Weights of a small GPT-style language model, trained from scratch on English Wikipedia.
Size: 23 layers, vocabulary 1325, 4.87M parameters.
Each number is 500 + 25 x the weight over its row's rms, rounded and kept within 0 to 999. Layers, rows and columns count from 0. Numbers have three digits each. The size before them is the row's rms in percent of the matrix's.

# up: layer 4 MLP up, 512x128, rms 0.201, rows 89-141, columns 0-127
# down: layer 4 MLP down (transposed), 512x128, rms 0.0409, rows 89-140, columns 0-127
up89 100:504510484493498443486501488497457490472479488526499493464491514460509520517514503501516469496479511508501508518475458518479474467532501497526530544483473480559519445487499532521533509483496528471504491492521483544518549494557482509467528503551460542504514518486501470512492486480499492490481492530463507451505498558459492501520444511488531516545517484528508497542499492506457475513505
down89 101:472488455526504444483505526483485492505471506492536495493526497488462504517503493548540531517512483516489485535457512522507543511505471496503497496533492455506536474539464522511525491501498559457470481484507474498465503526504480485473512524439488499485481482501524474487499462523467506506490473489508502539464512488450527505519486542467518499533472536542521534552530493491531491505465
up90 110:527494486511513494544528465493471510538509520493496494513499483553522481481528441450505487510476497490549499517459500516526543529497457500500523483511488554514511531496513521497510465513533521498531486496523486493455492525474501517447513481515515468519483487498489558471518489545436500500517435470531494472512484529490496506491497487445516476499526534510508520491472495543502496487525
down90 110:493528451478491518543478502491508480506463470464494516529520492549527512505545471478529494536508468514507498480478542490509526485442489488502497500495506530498478555478489533477488511509535500514476490498540518483472472475489464506475474484514504496504510477527531556435512488528495486451510494491500483473502524526477532473456483510460518495482520526548542472501512495501534489496554
up91 102:525487444527527511471477506528495457493475502516499491509466526529520489488495495515508471517453548451487502473515489475511487517495455481506521495509525485537499521477502517504495481468460495481510458487492502500488525502537467508505559463521518567468516520494526481498485462562516515465523517517498471485489508533503478542511501493488512474537570486529461514485527474493537514491475
down91 105:492490485476524471520519472517505520502502478547478480556526465522523506502511456519530493482437521469506506494514497530506469529488528524524497487493520492473551505482523533488519478536477492486509568466525503461486558489464480471501454515472544514515540459461514539493528502474504501486510503446492475502493489470472501448522497481483532505488487478507501504509535483523512512502476
up92 119:532561489514475484540483493509536504524521541485502520455457503462501461496491484499478466548481464472559526481510532507492509477511509490504465542447516466523547491543502506514510485499534531494491494490509472516506494533481449519484505508532521465448508494524489497526501466502531490522501484478501526485507508475510500509481487507484510439504493497543510452458485473501481460520497
down92 114:526555493509527488522490444511507502529512499496466500478518510497529515442523470501471504508484487507476488480510544521525466449485552515507457564470541522497499518479511479465537507522480496506499495473478487482477482533521467513463494539500496465442503499458519548501491507495488490457517489494513566479503493541522512528491506495506530497502513491509475450536492493471494486498532
up93 112:498498491479487484517553553472482506505499466508489430470466488476515463500522430479530468466476544508513490496509494491507503486480525482511527452527472518517492517497495500581533503528529550503518484494510521505498560482484520499497504482518533510498507506462527466521484506496485474518459504486513463515467509536522523514520495469515522548524488482469489533503520496510514498465514
down93 107:516510505477459473555538570473512509519464468529504462491502510516520474501514446505516475466490513536522499478477506493514502512459525464521534477522465492506484529505503493510508494497567572477480486475507523520510520472448510491501491484508508496502530466473518461510500495483485460493472522486492479444491490530506502522485506518504542531553503507487516544504493474494525494460505
up94 096:466511466491488488552499523466512467537515454539501485487476506511473512556546500482489475518477485521517469505494480504554476503478494495517483507503483522501467523482524477494519471494508480533505486475485471455511504491466499554479506502490520497491554526485530511540541500466498459497481491519552536536483476525506535487515476537504477544527477558495491541458510513497521486479487
down94 102:499484530514453490500516488442578487515524463528531510516505512530498539460471479509531482494509490487545527472530452513492501497470509513516490516583493467532483492465491473487517452478503502515470507507502455513465478528494511483475538491489488511475540486518520481482474474497504495487528531463531519537492518534529484525512530507508461537502490534501467492483494501487477484480489
up95 104:456464461459474504504503483502518540495517488460490502502518528479511494502501543499497491503545502476556519472509452523522515477513473475489478543538500495462541483464511481526438482478504532478498507522503520494544527459472529496503472513528492535497492510508478446513520521507470465479494498516506484495488536478518522527485483535499456493473509492506502487500508428537506526528454
down95 117:434492498536431476490515512502530510510485466495474539509506478538486503522534500479486485476518494475553526455534488522499476515491506522550537476516472513519491494503558460529472487511444541484483493528497476447478510453500529482534448513502502510475483533481473500516487535508500457513493514537507503484511545481508507541483516502487485489514473481507510499501487503501481514537509
up96 113:478469465475453453498514526509493527469543492518518500530545495501495484509468464474514487480554482476504542513498546487494508486483528518491496522501506526449524496524451441545517523485515508487522463530462533461486488500534479518469516500553479467501523501525515490496509545506490513511538494516514483505539503531484449514515498493492474490510494504508502478532516445530497473461507
down96 116:495479507482512482475497543481476511506472488521521492557532522489528432488542475488498457500501516477466518499497520483473549517457522528505534520485488482474476513485467509540496503498491551539473462506551513488534517510489488543514460479528446493541498549481487459475509493498491485500520517500550467499503529494474483488474513534501478496541547474505496489508484469518485505483488
up97 106:500479517512482452495479537509487472527535504494431501461498498542518493504574509509539500497531549539499497545504505497514534496482525471539493488472476519520489555510509501532502498504517497478461491496512460459529502473489465503499488491478533505488473565527494482499501488506501553480466506452474479498525463482512473448505475488504539504512473479493541528489504499481511485497492
down97 104:503481517554484495530519503506527459519488510510478516447486485503465574490505476475515537502598526510510522512503498509491494488520506481516506493508501502493516534492520480517510520476481511489481466469528485500549516506443499459490490460477533508521534519520496518513493459506460489455460544465513501480509478507515468463486506488455502507541493472524489505530486540498498494487469
up98 101:532492454574536511513510485505500520489470523468481518483505495505517482486515491520533498551511502501474501481526538476533530517460489480485508495496532527476485510488491492504485528484480484503521508478498528550499482491440501485475506486465505526491468552477509499455463517491480484522475509440516512490481463453518543530512532465547464538528534510509514527455495516479528505490495
down98 102:506491477544462550483487494513469543510469483509505471497458495489526484523509467471504512537494510476473487509476459469493516526542492535463543482505465515529492512515481539551513464510491495549558550496519513488523523483472468472494513506492488516497443501530520461532480561501535498463482489499482505497537477490493513483462490506471487498493499508486520509522492507506512552462480
up99 098:489456475479499495499498516479476527545464484468500532499535519521530534531495520515443487523522484489572519507503532525475469494488444491497512468476506546543518444479493520522516520501494485499538504497526476481497535486534509458476468484509478506537476516457473539512542559504514512498535471493483490474463511485463521532503505514482498484475514485517461509518482490506500475497480
down99 088:500440498485493502502513544486486513529493480486511533500527528522565510541477541516488478546530464481569528526495526497469445492461445476468482477487490518513493470507474539520539485496498510499546491494496506503481534490524519455496480474518467522547477502473478545501532551505494499487528488456501492494487492506503499534483489509499490489465523466507463504496485497523499493477480
up100 101:518542479483496470499499503519514519526521492555500499494480509468476528482491481503514493508554517507513493517497463522463520461508499521450467506513526510498472476530512512466522482487515466525518465483474472522527537530502471493501489504544516481487540475537518499524558497485535454457445508551537455480502486503460466504484479560513508504498455488523520509485492492513463498499520
down100 103:506544503534509480486523522529504500461501532496506506489475510466450537501512463463532486473506514489518545475497521479476459475540504550450496512503508488478479503477512450520498486539499504526521498514490465492496518467462502481514463505550525490482541524480481484524536480497515470463468512520493443519485495470558520521513524499511464481526494470563511495493507507534482474482510
up101 090:506474517497493511511537458482530502471446572472533544502533501506486497483511488490537541468482522485481455483509487541490456521499505546468521536488514448519535507543487476469516472467483510508448513504480505495498522506561454461480513513488474517505504539504450490510499483499487496515482513488463491498467517494514492490505543518480493514509516485540492478467529488539490501484482
down101 086:502527522423481520521510506511537517473509464533494495524460495549505493534520496545480520480489506509522505446498479485502511490476537491479495508463511474511532467455506520465505494512478468503538480475545489507486533492500506494487525485480482540473479484525464538489507499501511450482466495508495486481517502458523539524510511499551520528440505457500518529481528513482502537468542
up102 092:513499499486499493483512485472515518521526432539517440472523518495524486455476523479525481493509470523510520503461479479492492499507513511475476474488514535544496527495497525506503481505545530500548509479529521518480547439497499511510510491528476492518503476504476478544550505508529487445472508496490472502504475498507523483519454536502486548448541541514518535523512506476473494456496
down102 092:464503463522486496461490543512494511539518477526493453509517492474497529520489474481494487511521506527506522554518486491474485478481516511489498539505508491528519526506478516477544454499537527480541530492500496568492520473446500455471528476561476513476508497491450479541504496508497494468434531491474503477514464519507536483489527533531515479479517488521512501465484514486496513467496
up103 086:523527484530498509499491557460479531480460511501514526514509485543538505504521512482526536505524544540492514494450477518463494583492493504498472464534483465500509493520476496472523490473528523471466513470504487536482510540472492473500461521512509484477503446503488492501478495509465501494484467467462478522465522508516542513533483495519474462513523483480476481491512539514530466501532
down103 091:510464501529433538481512534471513528470527506477446485490506493515476528475490513472435541495494514515511497524512527527479459520501496563509482504522525522467462506489527506493449493484516509533459478510473503470543511485524510528476455491534536509519504516481530460527531536522504476510492513523499516464471486458520506493515501463482528495450516508475477522497505510481515482497520
up104 098:497516501477425550485519472537479514490517513515495536467503519517500490446534497559512498481507499481485465510518473457477539483513492482479521488508457503501529513429463446491538538540534471510504464525509506497498498505523533517496518520468510500489517467466501487480538533472500476479499510473497482480481484492516508491460518527521569493496511475514526541492503507477481501488496
down104 107:506490469526506538505506496537523473457505521540474500500502497516476485448518531479475512502484505486522481492487517462520515469476489484484504505472521513512510528509530475515537496469492486472467490507474484438489496536550517549477494508541463504460542486508486526505508495544487518520550468507448503481470515512487505499497485548559556510530496490486516491490473529464498454471530
up105 101:482513534490450503474521541481483430470516473507519476469475473483492504478518500494517427520493532466466485472474485494514527482483505505491503499513451507486531500486525520500504499501541515499510519535476516559519496545482496503456487494485477474486511469503527521502519467519513484491509552553542531513448495471551534500528511501492496523477507488490508562510501492532493499487484
down105 094:512511482498483506480517528514478442470519471499491496517491482490496525486523484545544459517486514488506497504510503493503535490499516545469510499497470477484512486466506524522502531498547480480458516504451464514532454540510484459452472531476477448485493484505496502492472482495526518473501533509521508521481491496556515547514532474508514514492501517544483532541486505521418468505533
up106 100:447481488478511485505498510496494466510472446449534461484519494497498506519552545476535518537478478528525480515466546498530511518500477533538499511482467512521536511518512497496502541486447530493502509457507512516503537497455456482487534485506494458504511511519492533501474482503534522478519507477489495468512483544481498498454489515472546466528469499491506467487537535462518515500519
down106 101:449448514504523487502490466516486492533463495484517511481478499529497475518525534489532553485491473493525494505439542523538507504518468471500504515489512480515477474550501452545534508522502523497503479441552520513497508514504449491508519487478536516511457540517495509525508438493469468485524539494514492503501456482489512508467482530479490531525488502504479476466541501506498509521507
up107 140:489498497490563537467518495504438506488477469518496511512512529471537482535438483517522478499486510521539486526476526528499508475502458488520505495509512453528459495515474522499470486460473529507493489496517484519505528496547495495493465534502507503530461465532530508494476482559512458530534480451475490486536523510498522546517506474485516534499494515451490463484499469479493485500503
down107 115:488466523507564525457518467533460500499481474517504515505521501490534491553461524524497481513487512511544476550470537505489518487494470500512463504517487483540466511497455523498498490470464524518503496489513468542512535509499498504507473519515515507520459469525505515471474467542500476528520466452513488493551502519486510573507501485474505526490502498468480462454499467476496488526512
up108 123:468535487480529513481498491485463487574463458493518439519499467520495544521510496474557462497512485510519475509492493476495519459487467515490467506459481485492513518525529524517486525473477517505479496497498514529465476472518468431507451510530504503514504505503516490520477494544502522469533511473496485516484538479558523510520468511503482471479474514498500531509530446481490492490500
down108 105:459538506490557482490523484519509508553508462445472503526540467547498520505500509525516439493466508489518497491490493491487519475478457493470507497499503498486484524532503560514479513481473515507496493500538486546463492511514514451508433504513504503489478495505544519515498491522496521466526505515490527492505497480532541507510456480489514475464441489485522527511560505465480505487501
up109 090:515515495498493524497508512499464502487518468434478523513457512508509508455549529518500479530526462475505502508511524497478517463519489497493516467496474499538521478495475526496525498538504510503516505472508465466487525505486504532511499453485510477537416504478486520511515552474506485508537543495533524471488505482482526520517482508428499491489468501552472504496483520532557514482469
down109 070:498508519502459488492531548484449519465518451462501543502482522534523535489526530509507497549559473481522492520507547493475510456504464488507483473486468483527502470498469525530553498531504503517523498485508482498492552518491501464483490482507510512536450477475494527490520518479480472487529510485510515510481463509512496519479519523467502479489477482561480489475459510515557497483487
up110 100:499509492475461496503477518515508535505511512517496504503502477489542529480490527496498497518528515491495482516552488446519454466510544489502516509537526494482502530486489534514466497451499493448484485529464488524519499487478519482487502499517509538480452525457493497477490561544496519545480541457530466483481511506480449524502527462517481507499509497477499539565507482473516532465473
down110 107:471498509494530507447502533482522517527524479530499504479520522521540539478496552480529473505485483500536493515508495491497526471496517519493521498485491479489526507513457496444504499517519509509443452484518469476507499503504530427516523474483480503492529539481541495470482498494490518523506470450504499502484521509546479483518474523556446489533553474489468502547488491495479485464497
up111 108:463508520547492477491514531467489494499478535488491492468527496530494497519501475501530472524479463453532516476501484532509492497514568506480510541499496489570498504479531468529490486502499510496480506518466506505475529493487499462517491487501504507487491493502489556530531506497491473497457532466503491485557487488490499512578512500465492494483575560515470485484496515522504481457500
down111 117:474473496505518451483498515494465504495520495520520478486504526517518474510494526501521508523478478502526511486505507487482427518510546497433509548472540518501520526487537509532472508490485505505468451494482514515463491514504530477507497500551508498494447486489484529517528480509474465479478479502504509496531495496476476541544533505491498468506554488508458479568452533526532515469494
up112 088:512498473466557496471476488458493484480480497522486485520465499518495490517526511460487519489486481539495501492485467455529482496497522487482518529502535560504550516544498501508485535466517466522482492483498516500517490551472471496541482516565493460518488499489521512498507483491495512491481511480537491512496499491534500532504507507546526448495531530499534442468528491483479428469491
down112 095:488512515444518518489522487529492455522510522460514525484533485462483506458492516507501515505466503502522468538475510455515531452507473545495480474501484493496489446468539480524517490522518534523497440499505486510453557492524523469489496527478508500504517517519464511495480496473523539522492479490466527474527514494509482502484545502515467536478519503508453491532522485480491566520519
up113 091:511489466504526477498497517547529536474520506486501487529534533468507545488475489496500486479486424520518503530483494479476475476460464480518522478486480510500491434523509475503495486545526511522513475512514484497500481519463526447504467558505474511463478533505502484466479553531536499533530488496530505522496514502487536495499501477523503489494464486554531505502524544523503463513511
down113 100:473504501439487516471524497435488543507461493501532509515513475568474470514504501485481525487531475492541448532516466465519453511485541513489512518495464442517466565490489474509488519493503468536494503527518498502500522497504534495490495472510464481518530547503499482514509476500493480489494523465549470479488499496518503506489529495533484477512524517515545492481543490471510497502482
up114 092:504510505527464506453485488487449521536531478484529473524521483534469492465469495518500479521479487498512493512496520486536540505495481505524532534504456549461469564542538537496467458482506558529491497503478489469494521510482510493529478498470488459489486470499505513542494477502470459459495474486494474484538512491506514497539485508510572513497512484505517498459486491487491521499470
down114 096:511483484496472479478478487502528497511511550490481501477539487497513464521497554504527499544465482521508479481492545457536554537515533474451556477496471490459489525504490518527487476439529530529468492483487491514501520498470506495486537508487488501499486472510502485540502444503517475494483485479505522510485492503486480549479527518502449514505488470526538516491506516488473494496572
up115 089:497503469440515496476474470513473568507518495533493524504534514527520515510492480520491505522532517499497511486475459509485497491523534471481513508532488519498533518533468507502463502468519537468464492533525495542503498515456501475507487492483538497517498539443507485481464534517470464533506495496531461503546511484494446477509542477519512503527538438517539491519485473492470487501508
down115 091:484516534519486437498496519474515471550479493448498471483482489537499515464477481549516505527510526518483477528492505539440503474477526495544533529532487479487477435508503497568508503519481505490473505493537455505529492465514510498497531479484455469499523502513498514527524502498494519510522502476493441516519499500514514542487474548494495482465516504480462519492499529507524519523514
up116 094:530503505510495515500533504509524498480518512479469506505479525454452456483513508485504441548505515457508531527498475493515474530483500503482492502463538516489531506519515483469508474500552524501532519514488510504478539502465494502478510449514513481514483493524496536482484523562464502533464508482506495540534467528523503508497543492500458536485460516484482523505502532435508455519457
down116 102:514498516478518398549502529493501484470514508484465477514507500433524463474516509511507456507530475506464495541504541484508522489497540501504467525470479497493511522508516491528488474483528512479490518538485474526532499488532492512455511524540492488526474510519519481472499531542464466519487494521520481484555516493508479531494501513488521487514526487525490516463515476500491456508447
up117 092:485508475539570500514489507496534428467539507540499485522480536492515476500509478503572540493488493529502475496502521477508488509472518521512538539565471478460497490493513487527510538502465494533498513541531497539471470538457493468491497478513493530502511518496523502476500482497468506478468480500480483479477504496453490524539504488457480518544496516494507516488518527499474507497470
down117 086:466445484506533504453479451559470480499543477527471497483526513517531515520505532549518521509472520530485497498478468482506468495497526503510462487510486500491547503492502530473532545483501506467541523502503481532505470533472495533473464545520487450483462492484499460462497515466482516501534488479521490524513511528490501493525508504511497502544507496458479495505527464484521506463456
up118 115:565511482506504447505496487535498478496496548517514493510511484471522518516507427483554468512474478515479512506506532502512517446462537497515471535523494493519484522526494501486480455513494504508492487500468510519503498505539441504541524495483504526447531487549468503514484466474502515509501497477503509470553513500499475464472488460462505467528465489490491503464498464498500483487543
down118 108:533509487504485465513513463510520511499498492535513524481473531470486526468489528517488570467517501541456482488516480445513506469516515509528475549448493542471504514481510473462547492516516467500517500503509497471499498475573538539486494497493508492462488492481476522461499510511534508465503507468499514525473519491431511488514478485497538492484497522490526470513509505512512472503553
up119 091:491555505570520514528487490524495487504482499519525488515523530516479514512460505517539511533514516486495447486453520520529486529499464532455518497498470513464444505507492517496506514503525502515452507518479503495500527471525456484521464511493484434463499536475513459528480495486525522519498501479484511495483511444520468441512457523499488480502487471515537500518483503483528506465480
down119 087:463557490470540557493472533502544513523494496472513450453484472480514484523501471474493508532494508484523467518480560520514479489496517567517526463478509481496473518481484548516484466501528472509497519508454525519489510479515476544505509508475528504497522507463507479501460521520543505513489494497499566507514516493484482475547467507520483515478506484474534478503488486488497460484507
up120 103:505482514482464498535511492528488504500494514499549546496484481509506488463490482492461511498480475456519487536529480495547446502497445503517472484508473490502517518473542504491500468484495515512476483525507554519455471495497485528504504474488493476494490485525481502501500464508528519499479539519537485465530540517510515476495513517429501475536548468527504505469565526540537491530471
down120 099:511501526474529489498485516530498491506515525512517503476470519473499488467471468552483490485504490411549494564497483473477491522444516465459490492491499486513497525447557498513521518487533517522515511517459497513498503513490499517548488502466490488525500515540502495459517460516536537496510503463522469460502515529502502481477499469475492474542523489476496542479522520535491494520488
up121 116:470505510470533552473528482484489513485499512450499548518492524501494516484475453516494497510503500495575525499487513535466514508523451502471491488454490474498473488490460516494502503494512531524504479464513485466497530490499507452492459528508512478547454525485510505495503543495513485532575509462470485493493545498525533542498518474466501515503440504516475474522506485509504488483502
down121 087:477472531483522515492541525494466509457503499461517528514492519501498516519489478524502501524510510483569507525473518516465496491505436499454466488464486509482476480500439528511546490496503561533510499464511495465499545509505517457494453510518494514526476502499504519471513518495485481531541507440460482514494516519519515563478518493502487498495457478522468483519497479515532484504519
up122 091:511455480445478477552506545473533541486488524517526521490509498499505495518516475512436502524493498512506544484526490473500473496540517462517533523512504511510512481534526457490497533521501476497491466531497494489475548507516524488492519483502472521480504508468451519522503522435525502501487484528498516506475522525460468486481544520505467465532512475515487489478484567507543505528485
down122 080:476457509457485515540484522487517557440495520498550503492504550505488520532512480521474512503484491492515509536506495469494491482516489465559498477498475524505501500526507499478495520494497496502519479508507546500483548548490501456485503498490467550523488494473465511443491504471486496487488545491475467515454509496499471471480553494497516471524479483529519473469467534518545515527467
up123 097:527504472516496489517481503502559491501518473519495469553492478486496460518516505508440512508489519515469494507486532462515480487462507481500488480526496474516584475495523495482522458514494522494487501468476506514502533498482488491533559501454505503519505453434488547485478472500501513518527463521541517490497508491551532454530499510464482502519490477481508523497519548528527506486501
down123 102:534529455504522491509507536497545497510523507469526465499500469516523488512477489527482503503470447514491487503487552468495460471454464514489454454497505488537548517477527533520502456535507522514532538523446488465459534481476521448508511452484518507505526486492530537506483483516494496546499484521497506487554520464524506493483495513486460497507519474490495514508503490512517535492503
up124 103:506487481551470472510499489493517490450536553483487501490532496479499478507465489495487484493477500521517546494495481502463530479527431518473462554495512505534534506542528503496489498523502505497464498527513488511495546522508522537462524492523489519434514532502484519529514525493512527531496454529503494526526495494526491480496467473447489541496473514515488491493492534541457520463487
down124 119:497493472511479534505496515469493487470468572473520482519492463461467508483501525481482468488489474496489501498518508516460522511571465478493519541530499519535495490541478504500478495520519464518504478524528452438496512505491512518504504505528519493469506476491520484537512475491484534485559457506459513517552519481510503506489496510477492522525502556513505524510528468522473469505449
up125 109:515456501480454526485478501511517522476517520506510537510479504549487507462516470531452560498536481486526522490514478486540491510529531485488504493492491516514568507506476496497516496481533496461503496532518482519501491515503498483452516501522518467525485517465487439506537525492497494479513546498474556483516508478461458486503487495467537486495570489546538485505477478519483485493496
down125 108:528522451455456491525509497500490498514529467525541516501519505518484512516474512525484513559509456454515504489517504489538451497508516490476478479505491500509519527493470507476571509472512515460499526480492534510465490520518513502474477503553470498517515542465453492469509516487482496475531526520499534465512480480499454506477494533494510483496569494546540484484477500475513470498509
up126 103:501500484501508439506528512455513474473468473488541514512526504500460507511485513514503538505520555477467472550511507457484499489519496524516476527477495520492533511505502503516496516500498514536505471509516534487492496514506435495487468535494483471534528459470514500429522518506507470473453496501518525537546496522448503521496497514492512481519522554462506527460504483475465490479469
down126 108:522517477515531439533512509516499486526467497505478471509479513520529465505495502493489496476495543490477524487473450480473485523535522514518462470510519505459519527470478494498489490527498507470464479478483499513441473525506541507506530510509494500501488548473536473491483484542556503459495543506541499560519490504503487482528471516546531518480479467462497522465549509524508485519477
up127 087:531456539525523496496499501527473556512559471538494468507512517481530489471475517470493456484488523489470544493483471478504501480540507483483526509511527490517517516474465516488514504490478544510493494474445503520498531484509477491499494515539500480501477502471479503483465494521527481535544480498438525434511529486505523467483503486549494496470522494463508473520546486502499547486483
down127 097:529521478523465490488467514504542552473518512480526470502507496504530501454482485476550513517494496488497462433482520492491446488515510497506528472503531518517519468469534512490493453507495504554531469517499520554519496493520496513495481494484479483479451499499524567477475503502451519520499575499469522537496514499482518486502502478510500520481515494508447494492488472481533482527502
up128 096:512515482505459489503452554519490527457553504503494528505465517497506527556506520506482550466490486510489520549538484485516504480535496496479491531480505515509509511499500531490506482458540513474506504539502475456504500493524484533505530484503508506479508476516465500543473534487496470512516454483499482525523445536506468493460465488503498500559478476560489473484528504494460483509527
down128 100:495494462511459479526504499498463467478509511491449494519483499479460493499531498520518516449463488545483502538482444507465497550497513519484473536501471543489520526509509524546484542510512482525544517516470508471526523518495508529486468533489475483476514465464502479461520501486476502481485514482530516552529527459487509506518528493488471496584517510520491509517497483483514496488473
up129 090:509521490478523535464516486453473488503498528471562505492471525512525458482513482488441504479535518462541505476546518521511500480534474534532480502539487493480479495513472499552534480499504499516524478497517501498503502435495518498465491498533474449498523512508525524547510501513492514551471506495532465520520497489527502521493509490482535492538472498489422522512498486518483521481500
down129 095:519522496519497541526508469521478477536525519496481476547477488468528523509508482467448504503504488477493481498543481486496494518492496563480500492480525507496514467517512525512470504489515443544501486486513468503442500517492542535455486516485529465537503499507555478537479475489528488472488428527489541485485471493477481525516472477528515497533519512514496511513505454532516528468494
up130 096:526478513519512497478472491503479497478496511480585547500454507474491474483496492509509507485502501479513492496549541475534494503515447506504480508528504488493486474521514486543505509506439495503461488495495521476480516512503453516465522562485485473512525495566508482533528478502531475500470540489537491495518529511467453552495527522515495492549486520496502493459496499496468500456490
down130 104:490483474495542555461462501523448545457501503477524522512492463537485513474447476521481534498503463528453500473539506479530495514456478505485514495516492512525541502500479494498519519512481503495520476489470474480514510450489466531525517526549457491532488505497475520510460502482500510519525494504526498475514484487530506484543526514477513555501461492489516490508513448508525521520545
up131 104:509484492497502548517509472524473527476546515485507526549467536522478467468474488498505464538552483507506534523508519500494495477546473466483516482471519469513518502524458452506488494545529510526508520510509515523495489483508501461484505488531518457534495509476529511457514538484489492484563503457537488487523481526468503513496548494492479539468475517524504454501457514521488515483475
down131 109:478507486483541533504524505511475484473550498496521476523510550555484426512504494504489480531492487473509540551500496493483453489522492449503525476518501482516461460533453505464491475471481498516460548498534535499493474491545481469499474484524486484499521550481465479522513524518512495499501500510510495491505506500483543500495518524468498546475471495511476484510490524526539460470511
up132 096:493469453483448526513506549507491512492540495493514500509519548509516535514477483513450481458493499507477543484539521470532470476489455466466526479498511523545502474492485465502508484481500523456474512477458502483505489472487497530542518509537486522487526485456468483557507518533503467489547535518507480457464502517519489507500470510530506490498498492516515549483532506494490520539495
down132 101:480524492504526469530503473460485501512471472476490506545473477503519495526467491504523507503489485478490486526541473535466544521547536482480450502470496531465519515498518510487513518477476480498507543523484569454532539471502505517469503449504505551485466485506490471496506530491537476508529512467542522479526496497468491456493467506496511477528524480485479524525496541533526498479506
up133 107:490513519514463455527508516479527502487516473503506495444524513461502554534544504493470512481490496492453535510498505502519503490516510480501429535509502470520497460543462484507530482502505484468504478535487472493490483508500482518533503554523500451499487491511519509555489521507522478478526511522536494469546517501472466518493464547495465472534481541509466479491495491526474481539518
down133 099:506522482468524470533508498485524460504534474469555503498533501495532462538515472512501487517490508523469539546518487466495543483510525525533457511492492457477515489523470545455511549498491440505521496472514521515483496512512510519470523513491483476507492523465490541470493551489457499521500467484504519459528502506456494497516484519483474468528482478498527508497539506493478511486445
up134 104:513541453493454534479495505515515519457527457509517495517472504503518506553516519477476547509512497508491468483516462480469550498487511525509465489516466472494488491529532504496499501517518540478503464484450492535509536517501477468540492559491457513540549457496466485496541488486490515471467524527520538472518489495484514474476501513493470512511522527496508489473502473498482497553530
down134 105:457529516467492480445472489503503517534521520553502519517455481494492466561537547495523509494526510506523503478527492473507497450508475499524557483536502494500528527508502482457425485503520508501518531502497552507530488467468494497508498469502486531528500525480521491483513501471527468534492504492531455503463494497516515471466485455490496480484517514504519523507477455518480491530517
up135 096:482498516471481506516480532484514503462472473502469473540488508493487499473508510503485538492524471499500481509496514511511536536495509524554454502552479496460472535512490485502516500498483482487511453537476471526510486545559485470497516536510535516527523498509515483485536511506470483474483518482555511455495543501490442493514500500503454447505490541494541459480496462476521464510521
down135 093:462489551496478513481477461447491507523492499499470523497468503483476475521503525506452511473457496467519524495474527537540516541502519490516490547515518519513482542475467473479503485487506475510517517492501546557504498501470463506499469495517536498504487462456485459526465511512483512473474483553482521494485497499484515516512506487511513535503455478521546465525543547525492510543495
up136 108:513513485540487439506512532530505523509521533498554499482500495490483522548549494537439484439469490491475499495487504490466493485488512471547496514489459513486458488504545500520502492520530499507536497524480495500468540504484481478537490477510504514471511492474476526533466528486458508461467489536507491511559515511492523466527543502490542482487499460526483512513468509530516485509522
down136 100:494524477533488468546496547534493510498488497480544479503460497512510486541480513529489477509504467448501521532478488513462501482464527505493473497492495511492489481520529508492529487507515523497519502510498502497497539545491501414558520469476518538464500542477530501539503469505454494456476496511508464510511491534499524465518547494516495484526516483468504478481476492556458489506482
up137 109:537498524519470491473533437520483489470490503523503535484477487487508524482525502480520503483455458478496494524500475473504514494455539518532500511525507583545488488537482520446554507483485500450514493513502455547453525504471484488525500517467484537469519477460503486492527476498490516493533501501499526471501511513477448505482485502479508445506500501507507509487535511474501524514509
down137 104:524492509503508455490513474491441497507514538476508534532483541488449521500520465491480490488460474478508478512512493489484541495495518491524524543502533544537534490516490498493516446434452478468481495557465483527488544473527497522511540504489489539465547519457527494508507484520485503484531495490493512479511537502497498482503475501486539449475502506499488548498508488486500524500486
up138 109:484480490481479471516505481498506497540502500510494444491542485522470483470531467482554474510509536518490478483481520462519482472457523503476517490466489472521541517565541454493506466488502486516483511503487520517464512528491520483499516514527524504477519528468486501519518481540504488474451550507545479529503498512518497495530476507513448494480542550488492564490524497486514514468477
down138 099:470501496458497478511491483467507485507521481535514453556541486535481492477510505511534508505496494505471467512495507467500481451472523489495491502433501499476512507547500448499531450473531479525473489495497506493475500541507519486483509518574510531498541524482487529532515500515487488468488552464517487524506495506513474485554493526511467488503528485470544529472539473486522492485506
up139 103:493492537472494476487529481510505495527481489496549466464526469533483454453548483504505472515491504479510495469521533465518447500527472496535498501541450466471506506500538468519484468536501509528494529537504514517471489513484512520499492507506456492506502496559503484507537526531513496485499543479450482493532506493567498486499515486537509513522502441490464476506501498536485469518515
down139 113:504463503481503477480508517484511500522500514493509466470492524539498481472490498535440518512498481489500542501553506459556440507531515461520464536549485476494500498496483484530490490527478524490511530519519521517468510504499494463509469511494527484521481513536478457477507491507522541473534501513456490488527468493533486514470452508537505439501490479483514528524481507474505506544557
up140 088:516493471479532493498504494533506492504529497510461517517504523502513490470536435518501482526499494475513547500472508485556530472492528469480502516495529488463532468465483490492525507481499502518492527504489480532511457494464464482525510482507547477538477518482469489497487513523443569475464532495540534491534542515465459486512479505487475541506516518475508469539492476476513528479480
down140 091:511497467493552509473474460514465471507519481498522537509445493473513503519460495501478516483519494512488521485456505489453457517483492503455531513518532512486483492508508541494514523467475484540484495458504500512522471478528446513457517513529492513524509535534481527511525501527531518533482471524518472479477485493487522514543465506461525523497516520500542521503479574527461504511514
up141 089:454483503478518549480506472481536478555512496475572500505474508484474512483475495501509524491509492501509484503501526525508497479530471536492478505464489492515474519495529520486472494463456502493496508494497528519480506482500478465478519472520533475486530513510461516512536513520473485454531484492497549506582518517482521485513536526526494544459502489503491465451487478462504467514551